Part of a small language model's weights.
Size: 14 layers, width 384, 9 heads of 64, MLP 1536 squared ReLU, vocabulary 8192, 35.2M parameters.
Architecture: RMSNorm before each block, rotary positions, no biases in attention or MLP, capped logits.
Training: a variant of SOAP for these matrices, 350M tokens, 5338 steps.
Each number is 128 + 32 x the weight over the matrix's rms, rounded and kept within 0 to 255. Layers, rows and columns count from 0.

# layer 6 attention query, 576x384, rms 0.138, rows 528-548, columns 192-255
[[ 33 133 145 140 129  98  80 190 121 146 123  51 128 117 164 102 135 190 121  96 138 150  91 134  92 189 152 111  94 190 105 145 140 114 203 117 152 115 185  82 108 109  75 158 100 113 103  95  98 174 159  82 137 128 138 175 157 163  72 148 122  94 174 124]
 [125 125 107  96 134 217 176 124 150 118 159 108 102 112 105 133 156 182 125 104 137 141 110  91 162 115 134  99 165 156  71 136 153 141 162 142 128 129  88 129  67 124 158 192 120 153 166  92 240  79 128 163 109 119 128 116 148 103 143 138 115  84 161 167]
 [123  90 141 115 100 149 104  92 202 123 106 141 105 121 173  79 124 109 120  97  96 118 113 132 108 110  90 119 113 151  96 167 109 161  72 156  91 130 182 105  61 114 158 192 161 184 189 145 147 158 145  76 134 225 130 109 134 144 141 137 109 122 228 216]
 [145 110 152  85 109 108 155 123 121 130 140 164 120 110 109 171 110 111 149  97 107 120 103 119 113 109 121 118  92 139 115 119  35 166 134 100 111 148 111  19 156 164  81 123 130 125 128  56 147  93 105  94 134 126 113 153 168 135 189 129 159  86 163 152]
 [138 125 141 116 112  72 103 106 121 146 159 160 133 164 143 147 157  85 159 149 148 141 155 117  98 156 104 104 131  95 161 138  82 177 164 138 188 156 100 110 136 157 125  85 151 132  95 140  67  89 136 108 136 112 123 156 202 153 116 121 106 156 151 149]
 [168 143 164 125 164 105 117 119 126 145  27  58 148 140 121 112 146 139 152 152  79 163 127 110  62 177 138 138 127 143 166 137 114 101 208  99 140 125 107  64 122 110 127 192 104 112 139 164  90 116 110 166 137 146 130 162 150  54  50 127 125 197 154  88]
 [137 146 202  88 131  88 139 167 151 129 141 123  71  84 200 154 150 201 122 126  88  69 157 113  80 109 161 145 150  82 129 126 106  96 207  66 157 134 158  61  96 157  90 147 141 103  97 132  99 121 128  99 115 121 100 152 117 128  34 132 185 166 130 103]
 [109 183 104  86 161 131 148 131 116 190  91  66 118 139 123  79 140 167 147 144 149 116 149 135 106 166 178 124 138 126 151 102 125 103 253 152 163  89 122 135 125 167  46 146  71  84  96 144 131 105 176 129 156 121  94 140  96  79  84 132 105 118 161  68]
 [ 46 115  46 136 178 119 150  86 132 170 171 151 152 113 128  84 104 157  94 142 101 107 127 132  81 135 188  96 131 158 164 143 155 138 141 104 148  66 145 103 130 157  96 132 108 137 138 140 164 142 175 114 101 154 104  76 157 158  61 128 158  69 187 153]
 [ 90 120 167 150  93  84 113 138 105  65 112  96  94 175 134  90 157 114 134 108  77 122 162 127 130 116  87 129 105 109 125 107 123 120  85 117  93 149 139 161 155 121 134 150 121  98  94  76 123  62 200 136 103 166 120 103  87 116 123 142 111 120 170 134]
 [135 139 203 169 156 102  96 152  65  96 159 177 112 110 185  90 139  65 133 158 130 111 149 149  73 109 106 113 145 101 150 100 129  77 114 100 165 140 125 124 139 174 119 141 190 121 125 146 125 155 155   0 126 112 125 152  77 106 100 161  72 208 167 142]
 [143  98  84 129 109 168 171 111 111 149 120  72 122 135 127 114  74 211 142 154 140 167 109 113 125 129 163 149 136 124 134 160 172 106 118 136 112 167 151 233 109 113 172 165  95 146 150 194 152 176 101 155 167  57 117 115  25  97 104 133 153 154  82 111]
 [156 142 119 165 179 101 145  88 118  84 127 141 135 108 168  91 199 179 128 117 105 131 121 137 130 112 109  98 138 174 124 115 120 118 146 127 144 161 155  89  48 131 116 148 124 156 126  98  83 105 112  81 103 146  96 130  98  73 150 116 112 110 138 140]
 [165 125 163 157 111  95 115 145 120  95 135 154 131 111 104 120 153 127  86 139 151 115 148  64 135 121 123 132 118 134 125 123 136 143 128 128 137 120 115 138 137 123  87 110 166 122 125 111 138 201 135 123 151 109 154  92 167 126 124 122 142 115  89 153]
 [113 159 123 141 177 112  96 115 143 135 125 126 206  50 135 122 123 105 174 190 142 153 149  92 115 154 118 141 133 104 130 192 186 158 136 151 133 105 104 176 105 115 128 137 143 101 140 123 121 149 107 192 157 108 134 144 116 121  76  48 159 160 137  96]
 [145 124 147  93 119 138 139 143 145 121  74 116 112 143 157  31 171 147  60 111  94  77 123 176 133 140 131 101 144 148 105 112 153 123 111 156 137 127 171 130  99 147 150 134  90 135 144 144 127  62 126  98  84 129 130 119 106 106 116 153 111 104 154 133]
 [117 171 186 106  79 122 139 105 199 125 136 109 140 237 147 192  93  82 151 119 120 105 167 137 117 122 107 187 131 156  98  92 113 124  84 115 130 118 121 150 155 101  95 126 140 135  39 146 144 144 137  97 105 137 112 143 155 207 196 107 146 148 160 116]
 [110 105 142 129 143 149 147 156 119 162 135 133 139 103 105 168 105  95 164 138 140 138 121 125  68 170 135 138 108  71  95 144 116 139  95 129 162 139  96 145 158 137 133 137 125 113 147  86 188 154 131 189 131 111 140 139 141 179 112 118 138 135 129 165]
 [133 135 148  97 113 220 173 112 154 142 113 167 148 183 111 133 144 111 141  93  93 192 177 142 135 121  89 137 186 107 166  94  50 101 199 128  81 137 126 105 143 195 132 146 127 155 174 159  89  88 181 126 132 139 144 124 165  88 176 122  63  97 131 113]
 [195 104 182 145 131 138 137  76  71 189 166 114 200 123 159  67  21   0 137 183  92 132  71 141 165 143 144 157  84  96 165 128  84 137 139  83 158 114 151  90 129 163  50 208  84 125 126 141 123   6 101 110  90 154 112 144  87 149 143 111 149 124 169 134]
 [124 133  91 147 160 151 116 127 174 175 159  97 105 160 119 173 140 140 110 100 173 166 176 100 118 112 106 137 134 132 116 111 125  96 120 115 171 161  96 104 180 165 160  89 170 109 119 117 125 178  87 179 126 107 221 137 145 174  67  73 139 134 123  91]]